python train.py --n_layer=11 --d_model=128 --n_head=4 --n_kv_head=4 --head_dim=32 --d_mlp=512 --vocab_size=1024 --activation="squared_relu" --norm="rmsnorm" --norm_place="pre" --norm_eps=1e-05 --positions="rope" --rope_base=84800.0 --rope_fraction=1.0 --qk_norm=true --attn_scale=0.351 --bias="none" --tie_embeddings=false --parallel_block=false --extras=["some layers without attention", "local attention windows", "shifted keys", "gated attention", "value embeddings", "hashed n-gram embeddings", "a smear gate", "learned residual scales", "skips across layers", "capped logits"] --init="normal" --init_std_qkv=0.0601 --init_std_o=0.0 --init_std_up=0.0601 --init_std_down=0.0 --init_mimetic=0.5 --optimizer="muon_variant" --lr=0.0109 --beta1=0.95 --weight_decay=0.012 --lr_head=0.00744 --warmup_steps=0 --schedule="wsd" --decay_fraction=0.759 --decay_shape="linear" --final_lr_fraction=0.05 --batch_tokens=[8192, 16384, 24576] --seq_len=768 --doc_mask=true --train_tokens=163200000 --steps=11077 --dataset="wikipedia_en"
Each number is 128 + 24 x the weight over its row's rms, rounded and kept within 0 to 255. Layers, rows and columns count from 0. The size above them is the row's rms in percent of the matrix's.

# layer 3 MLP down (transposed), 512x128, rms 0.2, rows 423-447, columns 64-127
size [100 103 104 101  98 104  91 107 100 102 108  97  95  96 103 103  98  93  97  98  97 103 102  96  97]
[[156 119 124 140 140 126 120 137 142 129 151 116  83 135 138 108 174 123 176 130 142 106  85  88  86 126 167  96 135 152 109 117 129 134 127 121 165 125 128 148 153 171 133  76 137 135 120  94 150 106 152 122 122 127  90 126 140  87 125 178 152 133 121 161]
 [110 149 129 126  92 109  96 151 163  87 136 116 175 147 154 123 126 106 135 145 107 152 126 130 131 107 141 169 129 112 126 128 107 127 127 146 150 155 151  96 156 161 138 111 100 141 107 153 126 141 126 129 129 132  95 107 131 133 161 106 106 136  91 140]
 [136 100 153  86 124 126 113 161 128 121 169 172 133 136 129 113 156 154 155 108 130  99 137 116 137 118 129 143 128 107 168 106 130 133 112 171 113 155 140  90 120 185 116 121 137 126  98 110 177 100 138 131 118 101 116 143 111  97 114 133 101 106 151 153]
 [ 80 126  98 160  92 127 143 141 159 130  82 154 141 110 111 121 110 130 146 137 105 123 123 184 130  97 121 131 134 130 131 119  92 153 111 130 136 132 140 152 171 144 108 132 123 153 126 134 143 150 103 198 113 145 131 124 120  88 145  64 104 154 140 152]
 [168 136 124 135 156 107  88 153 117 116 176 145 174  99 129 154 117 141 148  87 108 196  88 138 125 132 113 127  96 131 122 117 111 129 137 149 128 124 159 104 159 110 121 134 133 164 108 124 130 120 113 127 162 170 117 118 100 171 126 101 139 117 113 160]
 [120 135 139 138 111 125 113 126 113 121 125 121  98  85 136 132 176 183 105 143 109 152 102  77 130 116 160 159 179 126 129 151  82 165 120 147 145  80 159 140 128 112 187 164 117 123 160 147 144 132 115 128 159 156 114 130  85 137 112 133 164 124 123 131]
 [156 133 138 212 146 108 136 135 133 158 131 136 118 142 124 111 113 105 100 126 136  82 129 129 133 144 138 123 119  88 130 165 124 127 134 125 108 159 106  98 137 147 120  97 134  94  89  41 105 134 170 142 105 107 162 101 136 122 110 122 147 128 142 120]
 [104 137 122 121 112 139 128 147 155 148 126 122 122 131 130 117  64 119 141 124 133 101 137 123 139 121 157 131 156 167 117 104 123 144  87 148 174 158 172 152 136 109 125 156 127 146 127  60 144 167 133 125 115 172 145 150  78 134 116 137 123 154 110 188]
 [173 151 175 168 121 128 142 124 155 150 138 146 146 124 122 118 163 120 111 141 130 172 103 112 132 113 152 121 101 101  87 104  93 124 148  93 158  98 114  82 126 175 111 128 129 124 134 159  81 105 133  73 127 157 103 111 100 142  86 150 105 163  92 114]
 [170 176  77  98 113 147 112 124 126 137 198 151 120 139 172 135  96 129 112  99 167  97 102 123 144 147 166 139 123 135 168 129 126  85 140 110 123 153 133 111  96 132 127 125 104 113  88 106 156 138 118 110 144  88 144 133  96 119 197 122 103 146 129 153]
 [ 85  89 114 112 179 134 136 141 131 136 115 100  88 123 127 145 120 124 136 134 136 137 125 129 128 121 109  93 139 145 135 131 158 161 131 123 117 148  90  90 187 166 113 132 146 142 181 101 140 127 139 161 154  86 128 141 121 121 126 107  73 101 150 140]
 [182 123 156 128 111 131 138 130 154 131 157 126 112 114 180 121 112 116 131 147 127 156 121 139 126  60 150 127 105 128  90 120 145  70 110 108 100 111 188 138 104 191 148 141 119 149 130 113  95 155 137 124 129 135 128 117 121 148 122 144  82 137 137 106]
 [ 56 134 142 147 125 113 126 138 126 118  92 132 111 176 105 141  44 109 119 143 142 123 102 133 124  75 158 141 111 138 178 101  94 116 126 133 137 140 158 179 130 164 147 122  84 121 140  97 126 133 150 132 120 140 132 139 145 134  95 127 139 136 133 130]
 [104 137 134 135 112 125 103 136 101 120 105 157 133 120 153 133  99 135 112 121 200  99 149 131 160 145 148 115  90 114 146 117 113 107 130 113 169 159 153 111 130 171 185 120 108 165 117 107 171 124 144 147 131 104 142 115 140 118 119  99 104 140 142 120]
 [ 98 135  97 154 126 113 129 155 123  82 148 128 111 175 110 118  92 140 111 125 141 121 139 109 114 110 141 124 133 119 115 119 121 122 126 151 108 139 107 129 104 164 110 136 181 158 138 127 154 116 121 108 125 146 145 145 110 131 120 115 110 153 131 127]
 [144 126 110 130 151 143 130 118 122 104 174 141 105 170  92 134  80 103 102 120 140 140 106 144 120 137 130 140 121 118 152 133 130 163 126 108  93 124 119 130 159 148 134 130  93 137 114 144 140 128  96 135 138 187 166 159 132 118 153 150 148  91 172 125]
 [148 123 110 146 170 141 125 112 171 137 136 124 142 155 143 127 140 137 172 121 133 183 113 148 132  95 132 103  96  96 145 105 118 137 149 100 118 107 106 167 136 124  98 142 138 114 129 111 104 132 172 122 150 156 158 125 125 145 121 120 137 152 142 160]
 [185 149 143 127 155 107 133 137 132 137 167  94 129 123 164 136 111 130 123  97 104 131 119 129 125  67 104 132 131 122 113  87 132 118 112 110 128 125 160 145 135 151 148  83 164 174 139 122 133 110 101 148 145 135  88 147 132 111 112  53 102 133  88  89]
 [128 134 172 121 106 113 102  92 121  86 107  92 181 190 144 126 134 154 152 136  96 169 130 133 114 121 128 120 109 107 116 159  94 127 138 111 164  87 147 150 129 157 166 144 136 145 127 111 131 162 122  82 138 119 131  90 117  98 123 105 121 112 107 123]
 [136 140 105 115 132  95 143 138  95 113 140 117  85  80 132 180 132 153 139 162 120 151  89  95 144  89 102 113  96 177 131  92 116 123 177 135 119  91 118 104 120 148 156 104 114 125 156  89 137 129 126 137 122 142 108 160 162 121 108  99 159 103 114  99]
 [162 146 148 176  85 129 101  99  87 116 119 129 141 154 115  98 137 108 130 124 139 152 115 142 130  71 146  98 113  98 157 111 140 116 132 120 133 104 198  61 140 131 151 133 107 122 149 125 135 110 125 147 174 126 150 124 115 132 151  92  95 150 151 145]
 [160 115 137 117 172 142 126 131  89 121 144 119 108 120 109 134 135 104 145 164 118 112 132 124 136 106 127 110 142  88 155  98 122 101 122 123 114 108  98 117 109 122 123 112 155  90 113 106  72 143 112 100 114 151 111 133 121 126 103 105  96 117 171 109]
 [121 117 146 159 136 109 144 115  86  61 137 118 133 132 141 130 123 140 128 139 135 116  96 139  90  90 148 111 165 117 140 107 132 137 175 135 123 172 106 117 133 144 149 119  89 147 155 142 134 156 147 123 139 120 111 150 145  93  91  87 153 130  99 134]
 [107 141  92 166 120 111 136 145 112 158 117 150 131 152  94 133  79 130 105 111 119 108 114 118 117  75 160 114 128 121 151  84 113 138 144  97 100 134 108 146 127 121 125 102 113 131 113 132 136 121 118 125 145 127 127 153 121 119 121 106 124 122 113 127]
 [109 121 112 129 172 112 136 171 153 148 110 127 121 120 110 124 126 137 147 108 116 131 125 145 113 120 141 129  94 114 153 126 110  93 149 147 145 117 108  69 152 138 133 135 166 138 141 131 134 122 147 123 120  97 134 175  89 142  90  92 128 167 167 116]]
# layer 3 MLP up, 512x128, rms 0.412, rows 424-447, columns 64-127
size [105 108 103  99 113  80 108 115 101 109  95  91 102 105  97 104 100  99 106  99 111 104 100 117]
[[ 97 150 106 110 105 152 123 151 124 117 155  74 163 139 173 173 174 108 176 144  70 136 102 120 178 122 106 139 137 113  97 146 115 154 114 117 110 132 159  95 115 136 128 125 101 112 141 166 153 153 107 127 125  87 117 139 111 150 176 157  96 125  76 147]
 [ 85 138 140 110 113 161 128 113 128 116 119  90  78 119 132 128 111  89 156 140 129 128 116 135 116 164 101 119 123 154  82 174 120 130 170 128 159 122 108 145  98 119 118 134 124 107 151 130  79  99 124 102 144 150 116 155 178 135 126 129 147 149 131 130]
 [154  76 128 132 144 103 128 147  95 152 119 117 133 119 141 109 101 126 113 111 134 143 102 123 107 128 117 177 128 119 159 132 118 121 125 100 115 136 150 172 123  75 113 125 150  86 127 146 122 104 118 141 130 106 166 138  96  98 111 152  98 137 125 114]
 [138 137  98 133 139 111 118 131 140 131 107 112 130 107 100 111 147  81 168 157  83 135 115 108 125 133  72 121 122 133 143 144 155 130 130 103 164 167 116 133 122 111  92 132 155 176 137 120 140 106 119 109 126 117 155 126 138 174 169  97 149 115 164 147]
 [106 117 120  98 146 162 148 133 138  94 153 118  96 118 153 149 122 112  97 123 165 128 153 164 157 146  95 129  98 110 112 143 170 132 148 150 110 110 136 136 152 155 107 135  96 124 130 148 154 188 109 171 118 115 150 139 187 151  86 135 123 132 157 145]
 [ 87 146 130  90 144 146 131 106 157 126 119 141  91 111 103 127 133 127 140 122 105 155 136 124 160  84 135 133 117  99 111 140 121 128 110 131 152 157 149  94 128 132 113 131 146 180 112 134 149 139 122 120  96  99 153  81 102 153 173 138 180 133 130 156]
 [120 181 108 163 122 132  85 112 156 168  82 149 160  99 125 127 128 137 153 152 139  92 101 141 124 120 140 170 112 162 119 117 160 139 117 169 131 137  80 121 133 168  88  78  97 104 172 136 132  80 125  93 153 145 149 161 153 149 146  95 110 147 108 173]
 [ 99 121 111 159 130 135 130  93 160 134 151 136 129 168 106 107 126  99 131  99 177 130 111 120 105 104 142 152 151 136  96 146 134 145 112  82 145 111 122  89  78 134 111  99 136 116 110 207  77 132 124  91 100 112 110 129 141 141 112 144 193 141 141 107]
 [124 142  89 141 134 142 124 144 139 146 127 126 151  89  96 149 135 125 106 161 136  85 138 158 105 150 153 170 135 123 112 116 120 129 116  83 148 143  95 140  97 147 106  67  90  95 113 121 126 122 150 134 164 102 163 133 151  92 106  97 176 124 141 122]
 [149 153 130 114  94 134 156 125 120 109 139  96 114 178 149  58 111 169 118 118 176 138 102 129 113 143 103  82  92 135  69 142 123 115 110 164 131 129 120 125 117 122 115 148 140 133 115 138  94 132 156  99 128 149 121 115 119 146 150 114 123 120 150 126]
 [122 104 146  94 154 120 102 159  83  99 148 131  85  85 122 103 151 153 124 132 176 105 141 146  58  86 152 150 157  91 125 152 121 126 128  87 152 143 117 121 116 138 152 127 122 135 138 121 139 112 114 127 105 150 156 124 129 142 152 121 114 118 148 157]
 [ 77  98 122 171 146  98  89 146 140  76 159 121 109 141 110 127 134 132  84 117 143 170 149 119 146 120 111 125  89 187 124 122 110 144 130 162 138 129 144 178 135 100 142 115 106 122 150 147 176 100 169 132 122 134  91 130 136 132 144 143  83 130 145 118]
 [122 118 148  99 111 152 131 144 155 174 153 118 131 164 148 136 153 132 198 110 131  98 101 159 138 137 134 140 105 163 130 165 123 126 170 152 114  90 114 141 119 131 102 140 114 121 136 185  86 136 109 127 108 133 138 115 111 134 156 123 159 116 132  81]
 [136 102 110 121 161 153 150 112 148  96 120 160 180 110 127 134 121 142 121 169 129  88 145 141 118 165 142 140 125 156 164  95 116 130 121 133 106 125 153 102 120 147 124 126 110 132 141 101 140 134 154 114 102  91 130 165 106  99 144 154 161 120  99 124]
 [129 135 146 117  99 123 123 130 148  80 148 156 133 104  77 110 107 105 115 127 144 120 174 123 103 113 102 116 158 125 114 108 113  88 155 137 137  85 139 161 135 106 100  93  87  93 136  89 141 147 124 110 142  97 115 115  84 125 148 123 174 105 149 107]
 [129  83 130 125 131 123 119 101 130 110  73  95 106  85  79 142 133 164 120 153  94 110 152 116 158 176  92 139 162  94 161 159  66 117 153 125 142 124  99  93 132 170 124 114 138 115 114 111 107 135 149 149 151 147 113 120 141 127 122 142  84 132 181 133]
 [141 150  96 144 126 117 123 103 139 151 156 117 138 111 129 134 117 103 161 141 167 139 110 117 136 108 143 106 106 116 101 147 101 112 131  97 151 116 122 106 137 140 136  72 110  92 104 127 151  86 157 145 173 118 146 102  91 100 132 165  97  86 114 149]
 [ 98 118  94 118 160  88 108 146 147 135 116 157 151 129 107 105 124 156 120 130 147  88 116 167 128 132 149 139 132 168 146  90 107 120 136 105 120 191 129 122 123 118 120 124 135 141 109 144 136 108 126 161 127 120 176 178 142 154 143 139  91 158 153 105]
 [142 150 164 141 128 159 127 121 133 106 126  55 107 198 113 105 140 115 118 179 100  98 154 116 108 162 106 109 132 140 125 143 107 170 119 153 109 105 109 100 170 137 105 124 100 173 102 127 129 125 123 134 167 140 133  95 116 130 147  93 120 122 142 141]
 [158 109 103 154 132 117 133 135 135 135 122 153 151  84 156  82 164 152 129 133  94 126  90  78 131 112 132 176 151 141 131 140 145 179 126  80 107 155 142 148 137 127 150  95 163  95 113 104 122 151 163  86 114 129 115 111 115 113 146 147 105 154 139 105]
 [ 90  94 138 105 133 107 103 152 123 124 172 121 120 158 120  81 127 150  86 135  92 100 123 122  92 107 150 106 148 128 128 151  81 145 124 150 133 140 110 134 125 123 127 107 129  99 131 146 149 142 131 114 137 119 150 170 138 128  82 133 154 138 158  98]
 [142 103 114 150 109  95 153 125 111 105 130 112 151 133 124 131 137 113 179 126 128 126 145 103 101 101 162 110 121 101 139 136 145 144  88 114 141 147 146 131 142 104 146 147  97 136 118 137 129 133 158 135  57  46 137 142 146 180  77 121 172 101 101 148]
 [127 131  97 144 136  96 146 149 129 114 129  94 172  99 108 147 136 136 151 122 152  96 159 139 157 131 144 153 104 133 119 122 146 157 147 151 121 136 107 128 121  79 113 114 132 116 159 119 146 127 135 106 125 133 129 130  97 151 182 128 117 148 135 152]
 [139 152 135  91 127 104 116 107 167 162 166 104 127  80 108 162 145 125  98 105 127 106 137 122  93 147 115 175 133  72 129 135 101 156  96 160 132 130  91 121 108 148 126 162 148  74 160 126 118 141 128 129 104 120 137 144 186 127 134 135 171 125 148 107]]